config.yaml
n_layer: 18
d_model: 192
n_head: 3
n_kv_head: 1
head_dim: 64
d_mlp: 512
vocab_size: 8192
activation: "reglu"
norm: "rmsnorm"
norm_place: "pre"
norm_eps: 1e-06
positions: "rope"
rope_base: 10000.0
rope_fraction: 1.0
qk_norm: true
attn_scale: 0.146
bias: "none"
tie_embeddings: "early"
parallel_block: false
extras: ["local attention windows", "value embeddings", "hashed n-gram embeddings", "learned residual scales", "capped logits"]
init: "normal"
init_std_qkv: 0.0566
init_std_o: 0.00943
init_std_up: 0.0566
init_std_down: 0.00943
optimizer: "muon_variant"
lr: 0.0171
beta1: 0.9
weight_decay: 0.0039
lr_head: 0.0149
grad_clip: 0.5
warmup_steps: 0
schedule: "wsd"
decay_fraction: 1.0
decay_shape: "linear"
final_lr_fraction: 0.0
batch_tokens: 32768
seq_len: 256
doc_mask: true
train_tokens: 505600000
steps: 15430
dataset: "wikipedia_en"
Each number is 200 + 30 x the weight over its row's rms, rounded and kept within 0 to 999. Layers, rows and columns count from 0. The size before them is the row's rms in percent of the matrix's.

# o: layer 2 attention output (transposed), 192x192, rms 0.323, rows 22-34,86-97,150-161, columns 64-127
# v: layer 2 attention value, 64x192, rms 0.223, rows 23-34, columns 64-127
o22,096,111,174,216,231,188,201,238,198,247,201,172,182,207,165,205,195,257,239,238,184,226,233,165,239,252,184,220,186,188,194,259,164,169,215,196,195,185,250,185,219,216,226,173,219,177,152,213,191,153,131,245,173,201,220,188,237,227,186,161,163,227,216,226,168
o86,105,210,185,223,182,187,184,206,198,229,184,175,195,189,218,177,201,230,248,152,200,153,214,237,226,210,187,186,191,230,172,155,187,216,185,203,179,190,195,198,159,197,245,235,220,168,248,170,215,225,147,172,222,212,211,199,183,192,248,214,200,174,217,245,156
o150,090,218,215,191,175,248,241,185,148,185,244,269,229,163,168,229,203,130,160,178,194,254,168,229,175,237,191,205,218,215,230,188,236,197,190,227,185,163,147,202,212,245,175,261,196,218,210,209,189,253,215,180,263,202,187,195,223,185,172,147,235,152,271,196,210
v23,090,164,186,255,237,169,229,209,230,234,207,247,208,198,216,209,196,141,245,185,213,249,218,205,245,170,229,218,194,183,196,165,160,246,200,222,145,229,222,165,150,186,186,247,183,227,156,199,223,222,242,241,199,216,196,170,160,220,243,140,209,205,164,192,210
o23,093,184,189,192,165,216,206,207,174,197,225,198,202,138,209,224,202,197,185,228,190,188,150,199,224,241,162,194,207,135,166,249,262,229,165,181,157,214,206,176,187,226,145,212,227,216,151,239,227,192,232,239,205,213,183,233,201,249,208,186,249,233,242,165,249
o87,094,196,214,212,254,194,183,198,215,199,205,190,136,224,211,178,219,165,247,194,227,192,222,158,239,187,251,238,157,233,199,252,246,171,164,216,235,241,181,197,207,234,178,155,203,214,195,248,231,179,168,191,189,157,243,199,191,155,218,211,206,124,239,181,199
o151,101,173,185,176,168,258,136,212,205,207,227,197,244,203,168,246,150,186,147,258,201,228,235,179,156,179,135,204,172,214,174,223,176,219,194,199,138,214,214,186,166,136,209,202,169,222,219,192,202,212,222,180,211,222,210,237,190,205,235,150,181,195,251,167,171
v24,104,244,218,228,177,249,192,170,189,202,211,230,233,187,243,208,249,141,190,228,203,192,157,130,191,196,180,198,167,255,235,231,185,237,212,279,250,170,179,165,234,162,208,137,237,215,279,191,251,185,237,178,211,174,246,188,173,147,175,280,229,229,200,211,180
o24,111,199,205,211,179,200,242,208,168,153,194,255,157,201,215,222,221,206,206,173,163,210,187,135,220,132,153,179,208,206,172,184,233,197,186,168,194,218,145,215,191,161,161,217,224,173,172,231,204,185,183,174,209,255,173,191,136,217,161,211,187,165,215,227,230
o88,091,221,208,191,181,187,253,230,224,204,224,254,201,176,229,195,154,197,282,210,228,203,249,175,267,245,204,202,205,248,150,192,200,157,206,194,217,221,184,197,229,179,202,208,191,219,238,170,199,187,174,182,201,130,212,177,191,171,241,197,211,232,192,203,185
o152,098,183,186,211,196,191,154,186,221,241,187,123,152,179,227,151,225,218,138,220,223,216,235,250,201,257,222,211,220,215,203,166,202,203,183,191,263,222,197,215,201,186,206,214,230,184,200,208,195,173,230,199,259,221,224,221,223,193,205,152,172,227,202,232,192
v25,097,145,160,198,190,182,219,218,225,203,190,227,194,200,188,228,197,167,198,196,172,254,155,245,211,159,219,182,240,229,241,168,208,212,224,215,200,248,177,217,143,222,181,187,150,244,181,263,205,235,217,165,161,230,199,262,232,217,204,241,145,245,228,194,174
o25,098,226,146,224,209,173,197,249,225,205,175,191,195,246,222,175,192,167,204,202,275,219,199,215,163,214,192,220,204,159,211,210,183,208,179,192,222,231,224,190,204,223,202,204,165,221,224,232,238,251,184,195,248,141,195,197,228,262,209,197,210,208,178,170,236
o89,093,244,218,177,223,189,186,176,216,205,165,177,186,227,184,191,197,187,221,194,170,174,256,191,220,229,237,184,253,264,176,204,160,213,168,160,232,190,139,214,265,209,157,144,193,176,142,211,181,231,216,171,182,203,141,136,155,183,209,215,252,190,135,204,161
o153,108,171,183,158,181,199,201,170,187,213,146,213,218,153,223,185,220,184,172,182,170,223,223,179,216,189,233,191,197,156,215,216,176,208,138,236,222,217,217,211,166,191,191,181,226,216,218,149,181,190,221,153,206,239,192,246,222,151,211,243,235,154,198,160,169
v26,099,194,242,230,197,199,235,209,198,192,157,214,189,189,167,154,221,181,226,197,227,234,136,133,202,255,206,164,262,174,245,175,216,204,165,222,182,184,197,178,161,239,252,190,180,245,196,196,218,213,196,173,207,223,197,249,127,210,192,146,214,226,180,237,185
o26,107,221,210,217,154,211,156,272,224,229,227,176,203,183,228,139,196,207,161,239,187,193,221,197,205,199,230,259,201,167,163,182,252,157,202,251,231,173,211,207,198,180,213,185,200,192,146,162,194,223,154,151,166,140,216,229,172,198,193,192,196,187,177,236,208
o90,098,208,166,192,252,210,166,229,195,220,235,163,202,148,204,233,226,179,200,125,236,194,245,225,164,214,124,245,199,197,200,163,191,161,245,175,187,205,229,222,171,212,227,212,264,209,207,231,146,158,253,171,206,198,214,207,123,214,171,203,210,206,179,155,224
o154,102,183,176,187,155,227,195,167,170,178,169,268,203,219,196,202,206,238,174,180,181,224,178,156,228,168,203,174,202,210,231,193,200,210,139,163,236,166,180,220,228,228,193,175,192,192,179,212,176,123,259,234,206,225,218,216,228,202,179,251,222,213,226,175,217
v27,104,152,196,234,131,232,223,148,288,238,228,232,223,195,197,209,185,160,154,247,173,200,255,207,226,211,189,184,192,233,192,166,169,173,178,200,212,210,215,221,193,157,185,171,182,222,189,227,173,218,195,164,210,186,228,188,215,173,176,227,234,198,198,199,199
o27,114,216,236,176,195,162,249,211,225,166,239,168,193,175,236,157,192,180,205,186,207,209,199,171,213,181,196,176,204,262,154,195,247,196,208,211,181,182,164,165,209,185,166,162,221,210,228,195,176,134,202,198,215,213,191,201,239,238,196,161,224,188,231,129,232
o91,092,207,169,231,188,194,206,172,222,212,238,208,213,184,200,241,208,151,240,240,177,228,216,170,138,181,178,205,169,160,182,190,187,231,142,165,148,209,216,200,237,216,199,218,198,270,154,217,163,205,208,181,199,177,214,234,171,143,203,198,192,209,188,245,160
o155,100,207,208,193,189,143,164,202,207,182,167,194,194,195,158,219,219,246,254,178,219,177,189,254,242,150,219,205,229,245,217,229,226,181,152,184,207,235,209,213,168,200,208,226,222,220,192,160,212,202,238,249,169,215,137,172,190,201,149,193,202,187,194,212,173
v28,105,227,195,237,207,186,219,231,141,167,204,207,185,187,201,224,167,234,193,197,158,185,198,248,159,250,177,186,223,231,138,260,185,218,241,209,206,227,158,223,227,217,222,158,198,257,198,213,249,185,164,171,226,164,215,182,184,222,190,169,216,212,206,237,188
o28,109,185,230,211,191,244,153,231,202,142,225,203,222,201,174,195,179,198,244,227,165,148,144,170,215,172,211,275,214,169,212,205,192,247,205,132,225,174,213,213,183,145,193,181,190,192,225,186,173,201,209,215,172,160,197,195,212,215,238,251,186,186,162,229,229
o92,092,162,160,197,237,213,157,166,213,192,255,207,168,167,197,203,238,148,221,153,149,186,204,135,215,163,226,162,170,209,242,174,223,135,192,209,158,197,166,184,188,214,207,192,221,240,240,195,218,189,185,193,226,209,236,231,175,191,223,197,211,194,213,166,250
o156,101,241,181,214,237,155,165,168,215,212,129,140,160,184,164,207,238,163,211,190,291,242,245,200,179,210,173,230,251,217,171,150,186,184,200,231,178,228,198,175,227,180,219,193,206,190,186,191,236,197,187,167,196,275,170,201,164,238,174,193,167,160,193,208,245
v29,093,265,167,186,223,212,232,203,228,229,180,231,207,200,153,204,199,199,217,226,157,230,272,178,203,246,208,222,244,185,196,134,206,221,239,145,194,221,145,188,210,252,227,220,229,120,160,161,162,227,217,198,171,230,172,179,194,196,157,192,158,152,205,178,171
o29,100,162,212,206,212,240,143,232,201,199,174,194,180,206,215,230,162,183,151,202,226,198,190,200,173,223,229,245,206,225,193,191,183,191,182,213,170,236,215,211,190,216,151,218,168,174,226,193,210,171,212,178,205,245,169,237,202,151,200,208,196,197,199,239,252
o93,095,231,184,186,182,203,191,139,202,183,198,219,181,228,199,199,206,206,248,207,177,218,226,235,189,189,172,193,194,153,154,249,178,209,200,276,200,264,217,211,215,195,218,174,215,191,194,168,163,247,190,210,208,214,213,211,225,230,169,201,274,243,226,144,199
o157,102,230,257,172,245,152,197,160,162,244,270,132,244,181,214,235,233,261,186,218,235,147,161,225,226,138,171,216,164,173,180,164,190,229,211,194,217,176,200,235,187,173,174,202,249,213,207,165,267,211,194,188,158,195,180,198,247,241,174,221,199,202,230,217,185
v30,115,234,223,210,186,218,197,210,251,244,218,182,226,184,231,213,192,183,246,169,200,185,203,273,237,180,159,100,155,277,209,200,171,195,199,173,200,215,200,239,218,214,221,190,220,159,217,217,175,207,162,194,210,214,224,164,227,170,183,188,235,177,196,168,240
o30,109,167,215,214,240,210,198,215,245,176,256,179,199,233,252,216,196,210,189,217,171,213,194,167,205,212,181,276,170,187,217,149,172,233,229,168,235,200,210,205,218,177,228,150,213,219,204,226,202,179,203,223,213,214,233,261,183,227,177,214,167,219,174,194,172
o94,107,172,178,198,222,159,199,218,211,200,164,196,190,215,137,143,234,159,232,128,202,220,236,243,211,207,245,179,191,250,197,247,246,232,196,254,139,200,237,179,226,153,216,236,192,180,197,180,203,245,206,209,200,176,192,212,211,154,210,206,197,216,178,171,235
o158,099,177,177,132,153,191,220,277,166,129,184,219,214,187,213,173,211,188,198,201,152,211,174,180,203,256,195,203,140,235,197,197,187,192,181,196,213,165,155,193,144,205,217,236,209,215,216,216,165,174,248,206,196,197,172,168,154,178,196,224,175,191,231,173,186
v31,098,165,209,174,156,166,216,202,175,226,136,185,159,194,178,197,150,197,212,240,210,194,178,241,220,230,194,189,160,238,203,288,214,189,202,202,223,246,190,222,185,208,260,206,177,185,187,200,136,219,197,188,206,190,167,237,204,194,201,235,212,212,225,180,219
o31,093,189,159,213,167,241,203,203,87,191,255,237,177,225,207,122,240,207,213,212,252,203,222,206,185,154,237,160,142,181,203,227,238,228,224,189,238,245,200,242,185,199,234,191,214,174,222,219,205,188,205,179,178,229,194,233,168,233,182,236,222,182,183,157,184
o95,089,136,187,182,201,172,144,248,170,168,186,213,216,217,158,187,247,194,178,223,249,205,219,189,191,228,203,132,222,206,234,200,197,194,224,224,174,186,164,220,198,222,195,221,189,228,202,216,167,223,159,163,186,241,128,199,188,237,214,160,179,182,230,208,226
o159,107,214,169,196,226,197,243,174,227,159,131,204,198,186,121,222,247,172,176,220,195,270,209,217,190,183,166,188,198,154,215,177,247,206,262,198,163,170,185,238,201,215,174,214,204,144,182,157,195,194,155,186,187,154,165,217,185,220,192,156,183,167,149,193,222
v32,107,169,195,162,149,180,213,156,223,180,182,188,178,137,201,173,206,246,216,132,184,194,130,184,165,175,212,221,238,252,207,101,192,234,195,170,182,183,231,170,165,198,246,208,225,204,142,178,212,189,227,207,215,182,238,193,191,225,197,233,131,205,182,162,204
o32,111,242,216,222,214,195,205,235,196,249,204,220,215,171,234,162,222,176,203,233,189,180,208,216,204,197,212,233,152,157,217,230,273,228,209,167,152,224,247,223,174,199,236,254,209,164,153,192,215,187,209,257,163,197,259,189,243,206,162,166,190,203,195,195,189
o96,084,195,232,213,139,205,186,271,255,159,227,157,227,223,213,230,221,212,222,223,170,218,211,185,180,236,237,181,250,184,200,208,229,154,202,183,253,156,150,172,149,223,194,195,198,258,183,208,187,140,152,153,220,194,172,267,210,184,201,186,247,171,196,223,192
o160,093,201,179,148,205,234,212,215,184,111,223,203,165,206,202,175,179,192,205,184,217,189,184,190,157,219,196,189,192,154,217,245,211,211,222,183,185,249,197,217,165,205,203,228,207,213,197,212,203,231,213,206,176,236,178,223,175,193,284,215,222,168,220,152,190
v33,096,176,191,193,184,187,241,235,197,218,205,232,206,210,201,203,182,167,183,198,195,182,233,163,186,203,219,216,182,159,248,207,214,185,249,200,221,198,187,146,215,169,204,197,182,180,208,221,169,196,195,150,226,238,201,189,195,228,233,233,174,234,187,187,203
o33,104,254,223,218,187,226,230,227,220,211,197,208,214,143,191,198,210,267,192,167,190,193,227,199,170,177,202,162,195,268,168,166,177,165,256,185,137,215,171,180,189,224,166,207,243,191,217,209,156,236,218,172,225,196,193,198,216,255,193,144,238,227,207,196,185
o97,094,224,215,232,224,145,182,200,164,169,225,226,219,208,224,152,172,189,183,208,202,160,143,216,154,167,190,162,219,224,184,263,181,192,192,241,192,183,186,202,149,159,179,196,212,201,213,188,229,231,181,191,135,198,169,200,195,212,165,242,180,191,206,167,230
o161,092,170,238,174,190,175,205,183,189,193,228,186,180,250,227,231,162,174,239,220,178,217,222,151,188,244,212,224,145,201,209,216,203,198,187,191,210,219,235,215,241,204,195,171,196,170,106,187,216,145,251,241,240,198,198,178,155,196,179,202,216,205,276,221,234
v34,098,239,188,224,213,220,192,181,164,195,202,165,195,175,215,240,218,147,197,213,209,225,188,227,175,240,178,197,202,216,243,188,158,239,155,145,191,139,186,200,233,189,222,163,182,190,231,242,207,219,138,207,197,206,147,221,197,205,166,213,172,176,240,215,221
o34,107,185,225,166,184,153,176,218,157,160,208,169,228,165,196,205,165,221,219,202,242,172,250,171,214,219,182,269,197,275,193,208,214,259,191,220,240,240,179,220,200,230,123,159,230,166,197,217,194,172,218,169,138,250,252,201,190,196,242,216,189,186,192,144,186